config = dict(
    n_layer=11,
    d_model=256,
    n_head=4,
    n_kv_head=4,
    head_dim=64,
    d_mlp=704,
    vocab_size=2397,
    activation='swiglu',
    norm='rmsnorm',
    norm_place='pre',
    norm_eps=1e-06,
    positions='learned+rope',
    rope_base=1000000.0,
    rope_fraction=1.0,
    qk_norm=False,
    attn_scale=0.125,
    bias='none',
    tie_embeddings=False,
    parallel_block=True,
    init='trunc',
    init_std_qkv=0.0328,
    init_std_o=0.0328,
    init_std_up=0.0328,
    init_std_down=0.0,
    optimizer='muon_variant',
    lr=0.00236,
    lr_mult_o=4.0,
    beta1=0.9,
    lr_head=0.00432,
    grad_clip=1.0,
    warmup_steps=200,
    schedule='cos',
    final_lr_fraction=0.1,
    batch_tokens=32768,
    seq_len=1024,
    doc_mask=True,
    train_tokens=170900000,
    steps=5216,
    dataset='wikipedia_en',
)
Each number is 128 + 24 x the weight over the matrix's rms, rounded and kept within 0 to 255. Layers, rows and columns count from 0. Numbers have three digits each.

# layer 6 MLP gate, 704x256, rms 0.0795, rows 340-553, columns 0-63
102134145114142139151092129113084110139101147103083128116167129140158149105127134112149141143138105174134155162135169145147092144092152121159112124150117117109165116124154105138086148128142123
151121145146126103139128101144106149118092130144112152147084161130101177099144140161113151103085130129152119157084153093173149123129110138156131167096136140133136096131126156141153144119097136
167153148114120160114149117081120150140100173141100105109129114129132129124101172099092135077133115077167126099121094156100142191122102151135119097178137152108126180076200154106136138105085126
147160126078147144149140122148115143159106057114085130134158135141132155154111099157132119141109131164136134158116137150116098126159134101138091093093121134111168133117115164125158114177170126
096101142156146175115106145120145169120115169163150129094127118125138107127148094061119177100126144141149152138134113133130099127170148153143140140112171110143137105096130092093095089092139115
118115177139131128148120149182157094142110146150153170136108134154110116118118133141132096075156091126137151120118191100110105102147094106162092105151088113152132172141125157115130089139126163
103115166112131111108144162165163120106122156109127144097127118148165095141110111146121107139142118117133126114139084159146139109156100137117162127149132069096129108132154159085154189148134128
135154108098089162101128109114122113134135128100136121139093090133167143121170153124132157109106090097140083116132117118114091142126095147108111162119097095110120111149122193165120157129165136
130122119117100095141108128149121139126095076122101164110176148109138148074145130102109115094104125127131066191176145124099151120112116107113107174136129126141183129128158129131182106162154154
180125186133089097110129141118147162107112192129119119105123131125113096119163142095112101153129109117135112139107150097093103128153119110135119145141150115093122176129076141147121115128124171
149121092144162111156143118143133146126130091118168155118111142125172150188150154111124125091145111099123116130162135082144124146109137136161161139100119136143095108120145137091163109107130117
142110132149129087111144163177149106137089117166131151101134113137143120146137128120165112151110099110120138099122133094144086168146131160166095154155139097139138123145138112129117124174139143
153180140155117120184139133158152120111098158155143143145089141123128139132109137087137131173086141115126126101111089099097105183161149113089119127110147107174166138129135137156108084134130138
164102136179106117125148114139126143130179120109122136145110124115129151101124136105139138086117156122137135160109126127169132115114130145139091165142149157104118111137126133107100138121114097
108122124116127121110162141175129126166106124131095135130133118106179124119086088076085135155115109154100097155153093139133147124154184106116079130132116140127117120162122141120138115157125140
148184165089126165114143103102121107126135096178151111110136115111132167105132122145150138109107134088128131133129127141088142106128131108173154139127126129149100144144140136148090119159150164
157126109160110100121154162167112105129183088132113113092127131154154104154111103138130106139106115119144124160138105116151151117103127137155112136156117113127076120147142087092144136165128152
153136137132139134111116132149100179187181134117101142149121136157111132129103120140123096113135150121088131110125121122111112109106117132159147126181157108112136164124111089145116133135113117
133086120110125117110126154157150147112107100127092113111116119112101120156174101100135102092066130117124145147078153115135136131131136127120124123148121150130117093134108134094167121138146090
166133155115152146134104109132103143142128132134092153129141092124195118151109112146121099143054108139125133110115120130132113068128141082149119160094143137111140145109170091175124101144140102
088122164113130137130115079146146111137122169119133135084140108134104125193125170124142157154134094123153142078180117153119116127157134114132148139141143111154136149078118116168126107092171126
113119169138159129133138145125107111103130105093135114092117123153163144159118144149129146110121098148127079137157113144163114173154144106098143165144151111158133127117154132079165101114126096
054133124120153079151161134106108085118130155119163153087123137108147155120130125117144144125129133142118114148132135130157077089120156110124074151167120133188104144107115151110122156170141119
154104115082127120165083130124107127141091138125066139154120167139099123142122133093110122136165125116153119144186115138107099166135137100084148124119141100144136109128107151143123133105147141
159105146143163117157117120161094138139152137098153144107137142159125107087115146105109173116125160124104147161128176111149132149134105171111119103159106108147131138160110113130071143114136141
179139151148138164116140175127112122125153129085111161157110120104114101143144098135098125116096103149139101114135119128133137118118121160125125120145110083141142147131115118125148142125142109
122172159131125110113151114125167166166131118148177108140121113140136125139127156146136131123130119102110157094085076120117135163141153135108154132157156147126139139130117127095116118116146107
119087142129156090159109144094123110138112102085146150101111074058157100192130121138172109150115104111136155138116100153117135123098111152117178131152105149155106106119134144105125074094116143
137163160112139097113176118148144112147122125118120110140153141093113110129115089183113223092166133153135144146141130162104113139122162133140125159158145094150148120106112127148158098130127107
083144095107145097139107127147118095202102146177150147130108091105105097148094132097138133108154108120129096108089133119098129123103114142149139102137110111167149123131111129095114154140100153
141153180109138122090139113162104132157151150115169146129140132091176114159085143080111105134123110118095074117122142141101131131126114088144134124124167169110171125143132165149137162106114128
151126092130137153145110122121147105114143080104168131119142085110130136092101130105128103121117131115157105135092147111136140148149100119111130123144120109108122156136185175137124107127161125
139086136140123124119138092133124151136169124140134156152128123127114135166147120136110134102098150134107133155119167144121136103103151110174123105130157159096124102129162117167138134131106154
144171119130166139125120092088118124145113140145156112067126133099108132159148132147088141138143108103180122119143176175110142149141107118098152123138101168121134128165166143127137099118125152
129137138199101070089177154144131152125116173106144148104092126109165152157135087108081127127126114117091138119086136137145141115146074092132135117166105086160163108097151160173148129089125092
124121122132162145111173113115125193112138113138129120153112119098150194152106120132101173110107133119131104132150124156157105129129126095140120109125123110169111135105166123135111080170091145
151131137113126150170115152145153123097097143151094127155119106113162106056174137105128149130140098166105125095078090119112181158138163097122154135148152129103152137103114107153144159088129173
122113139115140147129115115153123129143089173166123151156107154147128107151103134121108148129070130147116121167155154130081135155139136123142127089120191123115126119124106109151121103136111105
115098133107122103132151112128110137147090142116157106134120159116096147111124138106143112089140121141188101117158143158160129150109110167128125115163114118137122117154150143133097137094132152
082137129114140098127146162111125128176164142139130133126091137128135114141132164153138089129118135161159156135162130130110142073099116144105082093119121103137165118120083137109153091082171114
106149173107108129123139125182136122119152116122108164128139160101160128119151118158129124124099125111149082152153125123085105125140104111127130147105140148118119129149126129173097096128103106
134144100158106120094120082132105130154116129122140125113141153146104118143129152128146169128115077177137121116054125120115104092121171114123160190062149086137108111077131145150140144148133143
161161111111146109104122159143150150082091141150097137136118140128157115141086124139112130133150120142091115135142123113133108133115156127106083115142121100151121154117135115152083135126123141
114152148138095137141159119190118126143128086132147103132138094127120090132133148113132163152125096150144149103158099104094102127159107108107105137157123150162068122145169138124094101132157131
133152093125111129167115120137147172121073150127149143159199131134131086111154154127129082123115157122121137145203122100133146159132126114130114111135110131112135129145115157145138129173124134
145143114127158172155135102131135105106125104136150156114119103137087149088097159113120107114180151142147085074136068110136093131138109120122115150147119075171111127182100121154120120150173145
151117129125121115142103116147134166143152116142140162140127169105128124145120191126124102150163128164143122130105123126185129174116150099084147103120140119124117129111116151110120148112123125
155172056060133131152124137108086130135141139082151126156133089099147155132164119113121126127127123164103129131103137108156117144156100099136029152126122141145140168136140138144125121142143132
139104126113130097123140141149125080116157128116122127115114136113124149144121133137121145133141141130116090129165128136119103144115125092151116137121143115138091135110223172122107157119139119
110171176155106133157140121124116138125110139174167102145134151135085120176131078096140131143143141115124138124140148106089168131121166129130167083132160139100124107134097133150155107145112154
098146118137139087123113171127166122151119141134135155169146089137147169101103151118119116130107083136109107136095192114150118145115104124118141130102082157073099155100108127090164145138159136
142113131069126113131115138143148144159167108066093113106139146160136133118088111124115098087164144163125162120124162128122116149138095144133093144135099130148109131102156127138123071169120134
098136135101152112149105141116117105150132141133096120138134108179088121096131108125104145140118123138154138139125154108144141137126146152121108114195100162142134124170110116126075135132119118
142099106125121092123136161123124149107138106152121157114135099118160113101120106152153165133132127092127102099139117092181088145133165115126161109153113119123138093130137172184115116120110149
116084157163139138085142132144139114142165137133092129128097074121101090125138111120085112110089107119095148165130125134129142146117117127136122165119080076133072149067089099137151091143174125
139148122155142127088153137181145146121133099115135175136162097137086132122172197151141158097121062151116116130131110111125163141124153082079132119127142178146114141129131128143137107112143195
153156150149129114100121107141127119132099109108143153163150119161121115130128076151173147104128127116122091149141120101134126099105084155107153127142097147172114162140098116122146131147101080
102160120154102105163093145102139115120116104138125109142164184159154114071165150121167150155152110158113129141133126153134148113137131159138138106155118113179143116125124147175147095138152175
152167120134140109106130128128118110140162094104103118095107097110150158161088162150127095151139094108196124158093145093112146122118077126144108111091117175131113130158155143140114100112115143
145176176082133087121158118131163144110082172097145161098137135091121105127107133119158199144119148106113139122091129108150116108157146165128106101093198117113131132126131166129149133137159068
167143163154130134132129094188107122150137126085145142095128137057139116095115137182105139116157079133152131108169129133132135097114077136144133108129135122160150116150109087111138181107122139
156157084169150104178109134096118169131108167112155145161139131133174175117120140123164128137143119116131127111130089163080120139093134123123122168128133132123120143115110130113171123125129097
120096144140139108152137125152103118122151142145134138163151150140139088106115113132111139164118083131153144107127122085102129115150111154133108148093133101158124106103088136116087133120146146
137129144136177107105101123169151111146071108102138143150139088105144106150135138133091153122143081127091113090154125135076187133089122163163152113144129119128060117112132115151131108113150127
131117080137125111144116085135145148148137119123134138108178147172128167134172175092102141146157123111179087155140144126167129150126159161124088157120174112155115134122135099094102087091134119
099132097104155124115112103122174113086151135162102131146147119169181116147142147108138103139109139137146124111152093120095131103106115144134166149154105127122108129167131133155105138125150120
131147170112180092146121144119135102154121087092108116135120120127102102141130094132115154114101114155092121173106095125153137161114170153142147134138090097133151130112116143126129126139065129
155140074116125135158129156152104113143108136122130101138106137165179135142160114145151140107136147098153136127145125101104093149124092106099107126160131158143117098121145149144139094175148126
096117084092128165153112140118127131117134150168132127117131087145114144122182152135140126073107109089113121193119153173132113114099120133123131115067134174133143138114082132100121132115080104
141070156120137108110126135168148139139142124113114092133170119097113075147159103153128085126115134114105137121129086098109142124111138137143143165162117139131148116151147086132133115115134151
125114130088137143128098153117138137122134136131103114110121132104137134133128120105153106145136101174147126145153126176135174147111135088123104131089139129126109124139125119149153108137148139
114125089151122131120136127109100123106125157133171114173127138102107145120129124127135134114139140057154129086133109123115127124120135104142127205125095117152084128173144138133139149169144154
136130151132120112120130139098146120142118161158120124094148142125117114120170142104126106146128147109145113126150173105091100129147141167125105131126128103136129134138133120120099135130100111
140117105135151158122175159148102124148200126083117130072140159158142061131151096104141153172181145094133146123196127112105113128130122084099148132087123117157142077144132146121173126114106107
165108114112136110156140117140146153111117128125150115124141139113174110127100113168112151088126127168093158140080073105133137153155123139124184145155130077129149107125064129110158085060119123
129082143143171125125141111113102109066159150146156107127128129116137112145143121140139133130175113115122130151150139172132130088114125074150147176161115149134109114131118141097125128107091134
113104080110119139162104132125117120148133134126117123124082125147142143179149132136141165120142097117160136135127165169104097179137101143132129162199127117084123121073128151150099121152109158
128110072144118145135090118108145159100150141132172140125086101122120076167126132106142105110187140139134142095131137132129115098076113157103101151129163097140115153124158129092135147114126119
100100140182120106070118108120111118096151177106135139137124134112139129139150164140071126141157121121152103199112053110120129136092155156153119093092140097126122078135163178120168153080139127
140086134136147109090158143126074103119130160111096177152164079125168110116148138142105137114124076150155114144138145119124136126102114093125137122095160103114114138130118102127104169148143109
156082144097104133115127080151148108088119102131079145147149115143130120130089165148124107098099079119167116136077131146123138109143166130132149126133157094189162134143133131158129108093138077
153135131166131063158131119144134152144105154172179104118124090060170101146140119123120129111125129169122129081150176146095089088124131141139118122115099114154128142105114166150145158105141110
142130110132109119130129111130126152199143112178141110150124106146144134107077112115161099104143115147104204124149098123137149109113134101138153094094170108105116120137108127171110155154151114
105118138166102147192131137161093144144110098137097121134082135118147110098089129129113121100148128142120092143111133109100159120128080114139104158092123102103137190142142124177117116099163109
134111137127087116089100119110099139164119138149087143117138095089105131146090137150110128123129147134174103152130108095101098147161118121087109067149132139155101140090169141128108141125139122
152141123143117073131098124111107141120115110147135119111129123130093127129079116129098137173151100115105081114128133133078113080094133154162138140135156166117158141122159135132155092078151153
086111117135144116143132166148130136104130139110193148115159148101137125107114128186112116119165113166118111081146146129106142153079127149151123141131141144078129098146136132127148098143148112
121124134123099076129096087171108103131159162143164150164143083129160124152131096108167121124142119112175116158133133123098145126123098129126070138156163086131121136113104116110127109139144095
094127109154123114154140086100111100157136110122150132111126120099127130124120118120143090141145082167135148118136113130119139103132154144113147132128110151122120104151146091143082158124134128
087133134182092125102096115136124127189157175146159146094112105166153131111159169115154141120155089122147112167134111132137119102125114149090125139151173145151141096177119107113132131083138123
174221135119129139144106127117081149166127155103168122190101132108141092095150129100131089119107159124124083104134143132116121126092116129150141123110112136137136122157106174159122137135105116
121088175101115108136094084145136121103116115100138177137116118119164142117101142162104109083191098187102131122133132145151139123123123089145137150124136158125159139124121164133145107112154103
106157124097073136159131109142108086129174147150065107148134125105145146097154153102162117121101099108123130130116123100179149155137123072121088130134164085112095141127131141172142133165142171
126130128126131113145116082100140156141145104128143119149158107133168175136147107093147130108134086141150111096128140117154149134163121119145087123142121152082165092098135085103121129117167079
115130096141166133081112088161091127170168090140135101111126103145091101130139115148147127139112110091142114133152161153162109121112079139089148107111136133108090124113116163131136101125152145
146108111101141121123117114166148166116117155147124117139086113109133131145150137121162085082108151138127124149092122119134140105080080162150121099154136095144168144117153155159143093122142128
081144132156102110122100149115154130110120105102109143093130114108103107136103141141133157109071116142107139129137141185145156095132091150070087115127166122115158137173130107122150133179116126
164149116131124173144119137133120119111110116099114183066113153120124138155135088141115116089162137162123128110064138120133111118162130135120128121117168103119168098138127139117124155123138132
112137099089170145135108117125144129130165080155086146142114143083119135099142107122132101112106136114135118095130153137141094109113121129093119129127178106132119103099127144122138121179146135
138154161130119138185089111100121123145116100085161117121089150133160104135098104088152063134147111131158098144211118104091165062100147077146114147146152078157182103148151117118161159136133105
128160113140109069114093155136160094092091163129144125162147148081142147117122121139151118128110141130117184097114149136138120163089110120122111147111133126149142193099115158155140131078112162
101147121115168116113122119134116115105091159151147096109145119114147117123175150098082153133118120141113090126109133155083116114090132134102111125109148110148121123142097143147093098127091161
141131133158155125135184170127145112109088133078109087131122170126185105131130133104110172140136131086108078124113152126143102145152128151142087164134119085135148158084168079096093149134137173
152123096114151060109132095122130119122111154117121156099106128125127148094116128114093099083115084127131123134152148145160154114139143132156144094124118107125124130164116133177140135129188151
090153160155126091179124125114139116124133142134128106114120119086140126150152104139106088144166161103129122118132123092139098154082111137119147154174157188135115157156119129128153159123118198
103109105169149133110119083135089121137133128157124121196139152092141123147119138161142129157143082098140157121111148118143124114107128179132113119129129159126133173097132112146161126127108112
131120130136131096150149096119097112143134105128133141173090127150151121138116126154129089149100147127079119137153115140166159109068183141144143162158118129127133077097161136134112153121185126
150158145096121185129145145094117109123169097140156165144128149107131104140095124138128133106126172093141091164153090096079059124117130156124102124072104113121132143131118162134097128106128138
162183147138110088125123155109116158125125097144137104155124112113086114124075144141151125122107146126158068108109136131153152141122115134129118093130119083123131105138136090129157105125136105
117097091167158126150151094128122124144165133095121105157131139094128172125168159144161119092128064142148122147121130140104104149135141132124120099107145142118094121139103140105131138122146129
082126136081114139104148089092135178140139100139115134125133141121097078127147144153148125166123137146119155171123128113147122115108144100153121149120132094146126142147105100149115179150095101
123115138160112137101141124163162156104178143131161142116202151140158139127120161109117130111092130122142110156141128108095133128127124138152161120145161133113143123119131101092168104146116112
106087096134136152109127096154144164161127095134094110123144113109166096120157108126168115118093089111143145126115094137211137115138105118126103111132107125137137106187134149133137108157140100
112130106187159135121135114149110125145110152099130140107101144142116126153143181122113106074098118146147152126141187131135140143169144100117114157136150132078095150164123152119110138130092109
134129153166096110144173125073113126130110127118156130149142070166117138145126144158163128124137114146160138167116105156090109107100127135155096103156139107150093116148145149164109094113126135
122120109125137127121139152118173123096135160128104155151138092131084155122147150141114145155126088110092132145143148148149136133158147150122094174145152111163102158097157120062122092170156109
140137153125120116136134133137132124150096117153122142108146155115125120127087097138102160128107106120098149172147175115143115132105142126136139144123125150134111148115153159124156143142120151
099119163155118092109107129159131134117153147118151177098111155110130144150166165066127152129109081099110143117099125116183158088078145098122109125149142107127105111130127135151127147155086134
118144113133144087099126148096120146156133155058102144168125124111138075136186106115185144146093075116097107113155113109151112099106107123120114107114131127151116118117121088154164133174147125
138154138114085135102141082112137133110146150119204092155158138107079091148095156114135162136176096113112109109085130103122119123139143160157149132127110123096133116143113120124155132133134137
182119123158133134152160119132093150130107119148180131100125121116144131124089170124168150140122141128104105138125116123188163112130163071142093150102090139120128119138095142117124110098073112
110145103094139139150144132108166141099115067097148105087112149114129159127120131113151114118088123091099115139118153099134150103116143129138120122141141097113110103128133141110130122154131146
095147148153148144110113117144129140146106132155111136151153158138142070132149135090113148081128138133119128171132114164120141191169103163157130107171108138102150062166119121157082084157146108
145122117142152110102126094117106157137164165144150105140167129116125136198135137152094097167106119129187146140107162130114147129139086125100104179123169175146144148112122188144156126102129149
116078098146115078097130166185120168135160159134131150100129186137139104116131157171161153124152137128119148154157108101085127106149117123126102158065130128137162151164141169095132119111145151
153125114123113140124078130113132113140139119105096181111111096095101195118117123094097138115113150136135126127127132101131115091107096148128105135129101082101106109130131104151111148130129133
152156150134146104137138112102093137084116101135124132102116147137146080126151122098123149100124073170097157105105141094141101141137112163165161122156150132153104134119144121143081115152121157
098148146163132126122093148145090127162158128133150150103094125109142139158137104081107081117082130133153114151138119107124132124093113143136138154127126133110105130136129175161115132146126073
088146107114139154108129134165111110161133144144162159137141114117150124140139123106110129130090177154129143121117083138103109139143114129141121140123173151140107132137109121163137089092106149
169135122129109098110160130110140144097144122174122122149131084103136144118149113067155141124124109141170101141146142103101152134106136127155103131119120098123191150139103132101149119176121127
134165103139155129160123123152135119122125111109150154143117120107160140103136112107140166121136145144167122155099110167145121124087120104083125071122180129140129080132124177103124109133143118
106143150128134105128145117120118110107110115171131128146115121161113125136090130134130134104120118122144115111115106138127105097158124135107149116153128142119160169128133164140144188145134118
136142142167161145122117121154094139131115143136100096140084091154136167127110120098156104106149097129098166134125152122123116113113087124151123066134121118138172141179101104109134098138100169
111141175137143119127119109120122158138087168140120162122127104089151160083132109166153121129133055133155122121110136144151133073084119120122127120098133099096133145113141093109172095127124124
156167138186098113177162117139109152124107133073117150130104107116133087131123170097156164096130120126114145155090085135102118104105123143094205134122135135122132139120138133106148107105150173
101152149102110105143153121160098129157126103125125125154182126130115120077135120137137120166114116117137143201110146133137130173136112083132094140149086086145142126174117078130111093125067102
091109130118122115143111158121113118055150154113135146088121101142132125147134149169159125127132110129068132125156124106144143117125102126117124095094104160100116143204161118115140105135161126
124152115091120158108088110128121125146154157125134128187150155133120148157107086128119116124172150115147173106135106146145156111123127108120091180131120128128162121134097145111140164116106116
109144128134148146149138119126154134117113123143128154132118108139154097106130141104131148139100152129122147096127142147123111129107157113136145122119114135162128139171115116163106155137136126
130099119142130141126173088148104152147093125119129139136141116141127147182119113165167130106107127075147133111186125180160128111141137116120130141168158105130079125070124150073144120128114087
121124121102134101097131156114119130118168150185142102127143115155138147087129131117139112124105118126114159135135182106163122130147155117123122133123135129152112093111066121122091164144114130
120156146103136159123167149130130113173112149085134165136133108137163117140147097194155143106159153146117128123148149149129112118118068126107104134125136140103124073122125159095139127150081089
146139120073118121158117140133137156108166144156149163149159169091136131117109117136113131168142082156133157136168151141119105109154145202167138121153170121093082078160111122161130102107127109
142117173114159133124129115154126100121150105105155148145187129108101129089164136157121135120132099119134094181132150113128108152120126113170142112110145127119080126157119135128148148129132165
145155125114079153096135127138127089147105110161119152123079140121137125141094158153125102126134146110099144136121124145117116163105128122095149103140177125136120103135156108116147118141100173
155100117144169101139144145181144103127145136119115144156112103143149146117160129166123101110119117112128103154124132130145103118122133108141155154113159149109156126145125113149150119133133124
125101130143182132136145126135086135136143111116152086149149109080148098128112116072138141112150136156116108164107117119155123128150091128130151119118117130140128200137117129130146121157142087
142131137125176124167160090085150093152151127126145132090166112136126127149105125143098099143176125135150125148110126139116130152167096108130136161176129152110132086098098175122151142101118112
100090102111122114132138113192104097113124105107116147141165169104119126112152162167116128117095127070133115101154109167126111095127133154148123177115157155169134165116115107153156179147187166
123098156102088130166111121094135123143120146128091145125119139127131105129156105076149082155143120154118123134126131153180110147137142138142129150108113139137130153140124126131148113098152098
099138095145110130134113145109145146109133066174082135132122126127135106133135113106136113100107109145125159096156167116084161079130147132119120143144141155128109104129116130133129075124136087
133101129167120135163124081173160149166103157109121155127170161080121110061110116120076142116124111146098110104142148136096151136170140137192142134150129105070122122165106148122131097124124135
099140145155143109142119139129154127086131124094144159122102129087098079120161093111130102113101119152095143111140204123099120116130116145156147094155184101100141121126133140126154125135102121
147179163147091119178145073130196142175134141106156130121135116130111115218080108105141130140114129124146104143148119093152111123101168136112138119053134125177133080107119119156183127140166148
169123177119181084121157175104082125156128167112117126074116133135186186121105139100143085163131142121159128147131084128138124144139087132178115139151164173106122107137095113133131155111155124
127106125124108187132151147170086162130114153055121155145163143137116138150105159117118141139137140119125089097138125147125118144140094160120127181109136110115157170104154120108100125134113111
159125086093124146124142118147099133145165156139170180125134122080105132171132157129123107159136141165133141125134084135091114125137122125086105150096148086111174129133129146139094125188132100
056112094113109106183154174153112135125143146135135150073103153129128110160138114149156148143080113136130105161138087140104127109124101139149137093132116095084164136122136113135124113151146128
103107118119106108119078092118137155136146108122124114140124091118128194104120132113151106144126160121116099144141169116105109159148148123124145124139128122132141082133151147101126140118134114
167108145099127135112143128103105126126117074170084133171144094125138185129153103141135147087082116102096149136191181143160097162136090145099095182113130132134110140108126138098184170111094141
115156132117120126168136117104108092135097047128147173123185139134139123176117135134154120144113161134109109087157095210137129132094135159117123139123160117107124159151120125126110141134098154
112127116119107145128123124158141142165111155127156132134133154155125084106111109094178183110128116129108108100102114150136163136161132127136098107115077125112124131118117156113139116138108120
176153156110119148155130093087119111086140092099131132181103108156137139143151103158109106110123144116140141177113112132107202138129129140144137179134172120178075095118091102118093155134124143
146127218164123131104106094118142117147140137116145100143154116111107085107194146095173147090067152107124123110108180128139137115124125127134131100143102101134132135125153094160092113161135103
206110110162066119111077123111125141178148140143113107144106151144111127085184124068154176151114106122147134121083134122118090119140139125126140077106136167112119091151147193124163144132150116
131128134137150075088074106124105118108110156151112166129147140153098107096135131133130174125150133112110122134093129145129143159144127119118155144100158114135127107101136127135101104093150126
094113177156108190132142129101165164139144123128117132148158109122175165102137102109144101128127143134149126155147123176125128089133099075082158158153125131149139146111116147114151132128082100
107134127121163109149169128107101124133182147095129157143156114158104099126133119172137110139146110142105160148130139123128117137101139109103124105123096131129131163164093112139082148134175165
113127152111112177115109132160122156090132149116088092138149134127120116136098160117092110135117154132137153125107165119141105120089118127101144122133101142114117136154099119119121131112106129
181148113160064125140155140159104139147118125167140173128154106164110154081116084118121142150129137131186130138184105089110150142131123125134148158136131114112144097139155107125065123119074108
137141105102127113143114117140160100109167158147134144132138079119142146130121104127154102101095108134137135112126095165141131091140117115123092119154119120143143143162134187142124162149124119
119135106153134124128139106141089151143176119155141152114111083187110189125108163138114109123142146142158131126148118152114085129092145156117134165138130129143124129170129135162080072127134076
135113127136145126172125126104182135119119157122141126111153100122140129153122122105109136132130116136148120152150132140079160106104103107087119151095107143120129137133104158129117132165157143
106128128131153134101164145100179132124123137140134172107159113116147158190094141138079118152057139156094118161126092114138155167088111119103157135149145136088132096127145219095134092144127135
095120136137151109130126093158129179132155116115170133098149152104114170129128154112142070158148154163140117107089119123115150097138129111129140140108130111084111153127131133093153117159122133
114149134141093114143122106088157105144115100068125160107103106098094131132135133145147219123093120116139126107167082146147114098129118135149110163109110099132118111142133114067129076107098147
122133095156059114081150151102085156146161055106155144166058129106155117077140115109127125145148125128137125136155113131143119154106125151132148094123161131159083085134109149114104166118136105
146105129140163079158167128157157132158116161116102151160127123159087144121119173072081134091102120126140088141084120169133142118130151125077093135141158096109116134137137129159178130151153140
139089148139109124125130109154091134145182120131159106124114120069143176168151091097146173094099126099134138085131139138153103132131138142100128166130115123122113103149113099139130117133141129
163137129123114084118119142054097158104137174142124101127133120107114131100158083150139143123128147124154144145119071106137135134148095099098092127139112147159134073087177169132115116076172155
128115128139161190169117123095133127111130136164168136086120122103099135152114087131145143127100145153084164112132093154121139107102122108129155110148127134133170113136150123114158150148130148
153102127126148147161163137106129107119109129094152113122138128137155142173142139109107159152164131125098142132112110130128143098116158130140152144112118122187120068121147142121068121139061108
112104097143134171148130179125132106096133108152106122123137155146156146161077112105146154114113124130169105109102120108141146146128119124132117118182084099139161126106099160117137098143138123
162112131141152106161145175170157114143142137173127115095187157138108151157133084121110127141146139158159108120112134150147139141088124159137136146137117122178112152115122152141162108115117094
123156177119133194151190098148126156141114123110126175128149155120128098127145114162103122124128105099078151165086164141121116079081104124104094120149123140137144148139148112127107176123095125
150156146145194112131124110160119105137130085095096134151117136127159147116119191108142109119131090172119116134167123121090176125113087129144127174158125141142095109174164114096138128128106128
129114153135144105133138136178145126122176146109088091120118160130082155149138130159127089169185110092136148134119104142137132136119133103087149151133127130151131135160136086147164112108138176
141160142122150107144128127144122095136150130105075126079162124139124128132126148147151137111116122102135102098149128106094108115152121146133126139110139097186173132115181143139170134162148144
118162145137072122096128149120101161125118150161147107137164088104117110102123110182151137165155096137135164123117121125173088143117081109122157157159123103111135202164117166104096158080103134
139161114137157096124116096108102143126130123122144112127165150120110107158119146114141141099152117140142088112123114124104085103104131127112181142112105155126138102134122158111107096133148131
126162103135134120157141122127140110138115113130125117146135138120108139118131173119139176153117129138150143116098107142133151154106135093141163172131151126116094143123150121103139132107140109
119121118149138130095115139117113169098111106123099116099118147105128144109122115130117134099101137128084159120111159133151164099117149169082111079123154112114118127166158148092142108137130160
130142133097126132123115148148127111160131112139156137136148124118100101116120112114110145098129169143183142205117116149123144149119113125105146109152095106128154140125120155127169157139141072
124118091102130168157126129122162106161106101102178117162146143116138122171133137171082125139101179163164113071144166137153117169130102139077152126127174113112156149116137113139126108134135117
132155185135126119131176113145085139117108121095107111141119133133151132135140146097150112065083167125155107116163092138159131096131080140097076107112178135110108102127195149107112112123105102
093142094165107151098107162104132146151129123119083162074154124130155091164125123112153130110140141130161136127156194138123076155151135113177109179126131092150136070119109108140100129097125116
116117123126174111131136145119122132132110137133151140131102137139138098115105138150089148130142072097131078130092112172148154165124115161126116107119145158108127147149116170171131145121100098
142091161117110129167098125136091115138158126126143151128107118125122143143120163112105130137138137140107123156133148152101165149172112091138132141123121098151089132127103087130123191118180143
151133157165128143102141132134126165117117098106102092120119128116116142130078113150092128131141169136142151113142130124106185086113130116142114117167122184130146111117128140136129179154144153
075147156122113088073167154139059151083129140104117174126100145123143126182110127102117088141134142146118124104144101157113108129129100135136121150128181148142136169155158121086108111139141136
103164117138119101112100161120165127150117107122128139137139139097166157095149117139113143154104105149157112125130108149119126099109118099094115130116166161114084150135137145158119100128097175
135147151158118113119146133144115101119093154095134152106098095144140118117116150115115143117149116143137155126155145132132100138113099149119167111129138148109187199147140191147139150149102086
166153111155133138137154123150131146195116157160072093169155119096112141182139128105146092141124138112113111103181159118121141131104140101147102158123145123129118103125158125132158140120116139
166149138136120150103139103123164151150158125132157147112153123141162153122121106110092116127103116123135100127133135159129108134128141151118126124109162120134051122158126125124083147149120133
133151137147127095083114101101132129118144114125158126126122086108123093147143163152118153134113135147127110155085124131102123104134116107154108133121103088131182121120160132136127138147089086
113126101126149095162116118147141143144164132093158091131135137185119130128119116134098111134132134123089119116132134111136107125147140118098113151134140122119114143114142150123159090129075097
148164134144152111161141125156183145141130125117097153130159125132153138093111130108183119128163123128114130134103159148097080107146148146124076148154138166136152154155124128131124079143112139
106147119121129134155107163078089159132124141140144122122163171163096107084116123115146129157123126198105136139145177106144143105134161116134146119163119097161130164143125193130124140102148132
113093084144159143118110145153118102127148148123121169124106142111145126179143153135151127106130137136091117127143134156151121099116158140137143124100157110105124106120139137152099128147166131
098087130185097126124174169103130122146148119081192110148122108110149127119102102126154078110130111148144121120167111124180125095128145123141132123105136109090116152129149172105127150114114079
111091127123164121138149077137096079153088071103144128131107122107135101118137161149134140144130138123147103161144160160126175106076126169130105168141101124159086134123154176122180110121123137
116171132086112130107151087136147113133158108105148141156105165154126154112141156131134094116108107099132111118105189120108099109115113092154131154111123110138134112127148147152127079119096155
095083154121164156136104109131159140080133147098114162110121121143143106172171155148123084104103114141145107116107135117131122078123107148118144109155188122136149160117149156168103147138120140
141150141102106119125130127142122081121158085121121086142195108095175141144155125116106105089117175112144102149109131122149143132103160160075120142181124143137107157122141130158132119129140166